From a checkpoint of a small transformer trained on Wikipedia: 2 heads of 64, 102M tokens.
Each number is 128 + 32 x the weight over its row's rms, rounded and kept within 0 to 255. Layers, rows and columns count from 0. The size above them is the row's rms in percent of the matrix's.

# layer 2 attention key, 128x128, rms 0.0818, rows 25-49, columns 64-127
size [121 102 117 111 125 115  95 115 101  91 115 113 113 109  90 118 110 105  98 103 107 100  95 119 114]
[[134 105  94 191  99 125 102  90  82 158 142 138 154 144  99 167 161 188 153 178 137 123 195 114 182 130  99 146 116 158 160 179 157 134  74 105 160 187 107 131 148  96 188 100 123 124 118 120 145 140 157 103 141 123 168 106  96  80 192 116 160 174 137 139]
 [158 113 125 153 166  86  95 177  75  95  86  94 159 105 176 123 106 135 123  95 131  94 198 147 175 115 110 148 112 148 122 132  35 148 135 131 146 113  94  98  94  64 140 130  62 119 102 191 102  99 178 112 100 100 158  75 145  88  97  79 124 176 141 108]
 [148 105 133  89 117  87 159 171 144 111  58  96  98 167 131 139 150  90 121 157 137 160 136  54 121 131 131 109 147 195 192 138  81 169  77 172 126  80  93 163 114 148 129  82  79  73 147 119 100 131 149 135 144 113 174 162 123 139 164  93  45 140 179 140]
 [166  38 115 160 105 100 137 195 132 146 124 144  82 131 103 150 216 147 120 140  94 117 136 142  30 166 136 106 141 113  78 128 168 164 152 161 149 129 127 175 115 135 119 127 102  42 137 150 124 120 118 106 139 124 120 170 128  91 125 103 168 160 141  78]
 [102 172 132 163 153 194 108 109  73 111 152  81 224 123 154 104  93 185 140 125 122 107 166 145 172 168 146 112 127 137 130 123  90  76  75 125 118 129 136  85 216 105 142 105 120 111 128 189 140 130 116 127 100 146 210 184  89  99 105 119 116  90 161 118]
 [100 170 125 158 106 145 100  70 121 127 115  45 166 110 148  83 126 242 112 131 121  81 218 152 103 127 149 146 110 136 112  99 136  95 101 106  45 102 129  79 188 142 144 116 121  93 141 142 141 151  84  92 108 145 161 128 101 161 110 125 132 100 163 121]
 [148  96 140 119 128  84 106 133  75 142 121 113 124  71 165 165  95 124 139 153 168  58 190 105 120 134 108 126  89 123 152 120 100 187 166 175 154 106 122 125 102  61 142 118 102 126 114 162 110 106 144  84 114 126 176  87 124  60 163  65 135 184 141 153]
 [124 192 115 175 215 123  93 132  77 128 178 207 196 112 146 128 106 112  82 103 157 183 139 158 151 129 127 102 143  76 136 149  97 120 180 134 115 167 148 120 122 108 112 160 131 189 101 133 160 103 104 156 170 166 140 149 112 106 149 154 135  94  64 124]
 [112 130 164 122  86 139 142 113 166  95 126  66 140  97 200 103 116 120 147 111 131 119 150 144 120 138 133 148 109 115 122 120 160 154 138  63  87  81 139 104 107  83 151 170 144  98 136 160 130 125 107 102 124 141  34 100 206 178  76 125 169 163 151 140]
 [110 121 160  57 127  98 128 117 145 115 139  85  56 124 222 136 115  88 161 126 157 124 156 127  77 125  98 170 106 119 159 119 139 139 166  86  75 105 129 123  77  54 133 185 180 139 107 146 123 105  89  92 101 146 104  79 168 125 120 141 164 178 143 182]
 [165 141  94 138 109 149  94 118 134 141  82 116 175 132 105  96 140 187 177 142  79  86 176 141 164 144 157 152 118 118 109 113 113  91  72 139  94 158 106 155 172 184 128 107 100  51 163 161 121 160 113 124 108  90 164 177 106 135 109 106 133 139 206 123]
 [104 125 144 142 104 132  93 128 228 173 145 113 102 130 155 132  83 159 158 170 159 157 143 122 156 138 115 175 114 203 166 135  80 155  68 134 152  83 146 105 215 140 170 133 146  89 123 125 107 136 136 120 136  98 168 166 108 142 120  83 128 132 180  73]
 [127  81 106 126  96 129  73 139  95  91 111  68 124 135 103 142 194 168 114 180 112 129 183 161 137 169 114 195 143 174 146 119 135 153 141 161 167 124  84 171  80  53 139 149 157  83 101 121  82  99 157 115 202 186  84 147 126 119 134 133 150 146 182 133]
 [126 116 128  72 178  81 162 121 131 135 120 185 136 165 149 163  73  95 107 173 136 178  97 120 196 115 133 112 155 116  83 156 119 145  92 152 157 131 102 145 172 102 128  95 146 148 129 213 174 124 151 131 194 115 125 133 146 103 105  87 104 161 123 151]
 [120 156 126 169  81 189  75 128 159 140 111 134 134  95 100  97 202 219 115 123  85  80 166 103 102 198 178 123 166 160  91 110 143 120 100 104  95 106 136 145 176 208 151 112 115  47 156  99 130 145  85 148 101 104 103 201  80 147  98 135 152 105 146  93]
 [194  79 107 182 138  93 108 137  94 177 131 140 118 109  58 132 117 129 171 114 165 127  90 137 116  60 127 113 119 104  99 136 120 165 153 140 162 107  74 106 141 119 133 157 118 176 154 129 130 123 154 128 131 109 118  97 146 104 139 118 166 141  96 155]
 [107 176 143  88  83 179 127  97 121  83  93  77 185 126 171 148 165 141 125 151  98  93 193 120 191 171 117 159 123 135 157 125 125  88  84 119  90 171 131 161 115 113 107  89 142  75  93 132 114 146 149 121  96 125 157 118 127 123 112 114 110 150 139 166]
 [130 136 116  81 137 104  96 149 108 128  68 116 105 120 120 152 146 132 159 150 132 143 177  70 182 160 137 121 147 147 210 139  56 148 143 147 132 115  78 141 116 108 135 129  85 111 158 160  97 118 131 114 106 104 209 118  97  65 195 101 128 146 175 152]
 [147  94 130 128 124 125 136  82 142  81 108 140 153 114 194 145 130  76 190 172 174 143 183 188 186  81  74 195 110 165 147 162 110 143 132  68 144 135  91 130 103  18 144 154 157 165  56 176 150  69 127 129 158 148 115  95 123 132 161 151 133 166 138 150]
 [120  66  86 111  96 136 200  65 158 124 124 137  88 176 154 137 135  78 160 101 117 147 150 121 121 113 121 114  85  48 110 170 188 108 131  53  76 101  97  98 101 110 149 139 101 137 153  88 158 141 151 130  95 109  96 145 183 198  98 160 148 176 169 138]
 [142 166  77  41 181  61 168 113 113 113 108 160  96 142 107 133 104  81 112 101 101 163 119 145 142  89 152 109 172 125 116 131 116  93 189 117  86 114 122 141  58 147  99 161 102 218 113 155 126 123 112 154 133 131 137 107 131 158 135 180  87 111 133 143]
 [ 70 166  86  98 124  92 219 113 107  68 188 105 102 182 134 146 145  97 127 113 137 134  92 122 145 102  98 133 129 166 126 151 156 109 138  99 116 105 131  89 119  99 149 124 122 174 129 100 149 116 122 136 129 183 171 150 116 194 102 152  78 114 133 134]
 [104 135 116 177 182 103 141 174  97 121 189 158 125 155  92 122 133 113  99  75 119 138 129 124 136 146 151  84 119  47 128 128 142 150 115 134 157 147 138 122 119 131 128 188 105 136 188  91 136 164 166 114 172 134  69 138 223 116 140 106 163 167 123 136]
 [ 92 102 164  70 100 167 146 124 112 102 143  69 107 125 106 112 179 118 101  95 101 100 135  87  75 206 158  99 149  55 149 107 159 152 198 119 105  69 133 103  80 164 140 167 126  90 210  78 103 144 105 110 135 148 118 146 177 116 107 121 153 116 131 132]
 [167 165 111 107 153 134 128 105 121  75  43 106 189 154 156 131  66  80 140 120 102 137  96 115 160  94 145 175 130 108 175 130  53 108 110 123  99 187 109 121 101 147 132  89 109 131 161 118 103 110 135 170 173 117 109 131 167 161 145 135  94 120 157 131]]
# layer 2 attention query, 128x128, rms 0.0859, rows 26-49, columns 64-127
size [103 109 107 111 115  99 111  98  90 110 112 112 109  95 119 109 107 102 107 107  99  96 114 109]
[[ 89 148  80 142 114 153  86 121 160 118 154 140 104 202 133 129 130 104 109 116 159 128 129  93 157 130  85 120 163  28 192 157 134 161 110 183 117 157  88 124 175 131 113 116 131 157 110  91  84 155 118 121  89 117 176 150 163 169 139 138 121 136 104  60]
 [127 157 152  80 140 144 124 105  98 126  88 140 180 138  56  81 150 179 211 130  67 126  94 179 133 113 148 125 100  72 174 151 135 118 147 105 101 136 160 139 134 121 136 164 148 169 114  97  97 125  54 125 155 183 156 140  98 169 118 137 183  76 101 183]
 [122 149 125 150 144 100 137 125 179 163  83 109 105 134 167 141 112 158  81 176 194 150 173 125 152  95  85 133  92 171 126 199 111  91  81 156 117 170 107  86 144 104 152 102 117 157 122  38 119 158  94 155 177  78 179 112  77 142 162 156 122 104 129  90]
 [135  70  69 155 198 126 154 111 136 104 145 173  90 154 121 154 119  94 119 127 131 101 148  85 106 141 131 100 150 136 120 122 123 136 172 130  95 124  78 137 113 137 108 124 131 144 126  70 105 128 160  97 127 153 154 102 146  68 123 123 119 152  97 147]
 [161  92 109 139 143 165 190 114 118 124 134 170 134 103 115 113 118  52 153 183 132 127 101 132  97 166 134  80  98  78 126 126  68 124 153 180 149 111  98 123 137 183 127  86 138 161 115 123 155 142 180 118 145 138  89 123 168  46 138 156  78 154  81 118]
 [102 116 126 214  86 103 136 133 145 130 140 166 141 142 101 103 118  94  61 120 180 137 123 144 164 148  90 131 176 120 152 175  97 127  98 169 145  95  95 136 221 143  81 124 110 149  80  72 103 120 110 144 165  66 128 164 153 163 141 156 132 155 133  88]
 [156 119 203 147  92 103 127 131 160 158 165 149  95 188 128 122 111 136  85 106  88 114 100  95 133 105 124 127 140 175  41 129 124 136 117 103 164  88 122 148 180  91  99  97 124 109 150  95 184 132 170 110  90 110 117  71 128 120 114 106 115 127 115  87]
 [ 95  51 133 131 133 132 175 146  89 132 144 179 182 104 116 126 151  83  53 140 130 110 125  71 118 123 137 164 144 107 199 127 128 164 162 168 150 144 117 110 127 159  70 137  77  99 100 141 122 133 148 114 106  76 140 152 168 143 128 166  90  79 100 154]
 [ 94  49 201 182 116 126 145 141 127 166 139 140 201  99 114 109 126 110  67 124 149 127 113 101 153 133 148 141 166 132 149 111 141 163 149 194 161  90 151 139 143 147  51 140 100 137  86 163 150 135 169 101 148  92 100 173 141 146 111 144  99 125 116  79]
 [139 113 102  75 146  95 145 111 136 145 115 121 104 122 154 131 125 100 125 193 154  91 148 116 107 118 102  77  86 166 166  93 111  68 136 145 150 148 118 124 107 119 151 123 143 136 129 113  58 130 115 159 150 168 187 130 173  84 129 149 117 117 109 134]
 [ 94 160  91  84 134 109 152  94  90  98 136 115 119 216  29  99 125 146 131  78 135 106  93 155 140  93 176  74 110  92 175  51 167 118 130 154 129 158 146  71 131 171 194 193 145 168 160 110 152 137 112 108 150 160 104 130 147 174 104 100 117 103 129 162]
 [101  85 144 109 134 186  88 101 142 172 122 130 119  97 161  95  98  97 164 143 184 156 114 142 116 107  80 124 149  90 112 121 153  78 106 145 141 125 101  95 185  88 125 108 101 162 141 101 153 139  89 124 176 122  98 132 117  91 142 163  90 101 101 120]
 [137  97 121 147 100 145 121 187 134  92 150 151  82 167 104 103 116 183 148  30 112  75 145 123 147  69 165 117 144  91 139 103 133 159 130 115 133 179 112 122 103 131 158 203 117 103 146  79 115 138 122  92 145 147 204 164 100 153  96  62 134 123 146 167]
 [195 139  86 116 203  52 122  87  98 106 118 105  91 155 122 161 126 149 172 189 120 119 145 170 115 112 130  98  42 178 170 136 106  88 142  88 107 163 147  99 103 122 122 111 115 148 142 112 111 145 137 134 141 162 131  79 119  66 129 124 117  92 125 170]
 [ 67 135  92  61  88  84 187 134  68 154 176 137 182 149 140 137 121 106  98 102 126  96 150 103 139 150  96 197 122 151 106 124 127  83  87 139 119 124 143 139 188 149 135 114 177 121  79 103 134 139 132 203  85 112 102 128 151 139 150 121 144 139 162 116]
 [151  65 127 161 195 101  71  90 152 138 118 142 106  68 152 131 116 116 162 149 138 128 131 141 133 152 126  98 135 119 179 111 148  96 170 124 157 123 113 131  95 154 100 150  92 112 115 191  89 111  85  87 154 159 171 142 110  53  89 167 110  96 114  96]
 [ 91 130 123  78 177  61 103  97 114 100 137 136 173 122  70 135 117 129 186 167 125  98 112 179 166 122 118 146 117 134 167 140 111  70 136 135 112 109 106 178 156  85  74 148 123 176  48  74  92 136 127 145 121 196 159  95 145 133 120 166 143  71 134 117]
 [101  31 146 109 119 187  69 122  96 128 111 112 185 117  82 107 115  87 113  99 155 121 165  86 150 175 152 118 164 121 134 109 140 177 145 146 100 101  96 153  79  91 126 132 141 136 153 163 109 124 173 111  67 123 122 121 110 112 121 128 130 133 109  87]
 [104  77 228 112 128 163 167 161  89 127  89 119 161  71 108 163 146 148  85 120  92 140 168  97 126 149 131 146 115 232 165 144  99 167 157 180  94 136 110 171  46 101  95 172 107  88 149 192  98 107  97 110  86 132 170 131 126 114 134 156 141 142  91 138]
 [128 167 197  95  91 176  96 159 149 108 116  85 155 136 165 109 158 186 202 179  67 148 107 101 134 125 109 142 108  75 134 140 108 172 114 124 167 100 150 148  81  39 141  94 145 132 138 170 128 133 165 109 110 195 119 104 141 141 119 129 134 146 128 107]
 [139 122 189 179 140 202 145 100 109 115  97 131 162 127 117 115 135 166 186 103  49 160 151 134  56 161 171 110 107 137 105 138 142 219 183 101  88 132  94 127  76 116 114 133 166 157 168 138 154 124 124  70  67 155  74 102 101 101 124 133 130 151 139 158]
 [102 185 177 123  78 102 174 171 182 157 159 164 117 105 149 121 133 107  28 108 125 125 120  99  98 121  80 137 156 205  95 119 127 133 111 128 142 147  97 154 198 169 105 136  92  89 128  95 146 132  81 144 116  68 175 128 133 161 124 151 103 124 119 129]
 [133 142 173 189 137  79 146 134 102 133 121 165 131  67 129 138 144 144 126 177  86 189 117 132  88  90 119 163 109 181 136 186 124 105 132 142 146 116 122 143 204 109  46  73  48 135  63 127 143 125 116 121 150 101  99  93 124 152 140 204 109  70 119 158]
 [ 94 123 113  88 130 180 115 157  62 119 145 123 164  94 161  99 166 141 147 159 120 120 119  89  87 107 109 108 112  35 151 112 131 125 160 117 125 139 136 130  93 112 123 155 120 143 143 133 101 123 131 154 138 184 137 145 172 141 131 107 154 106  99 229]]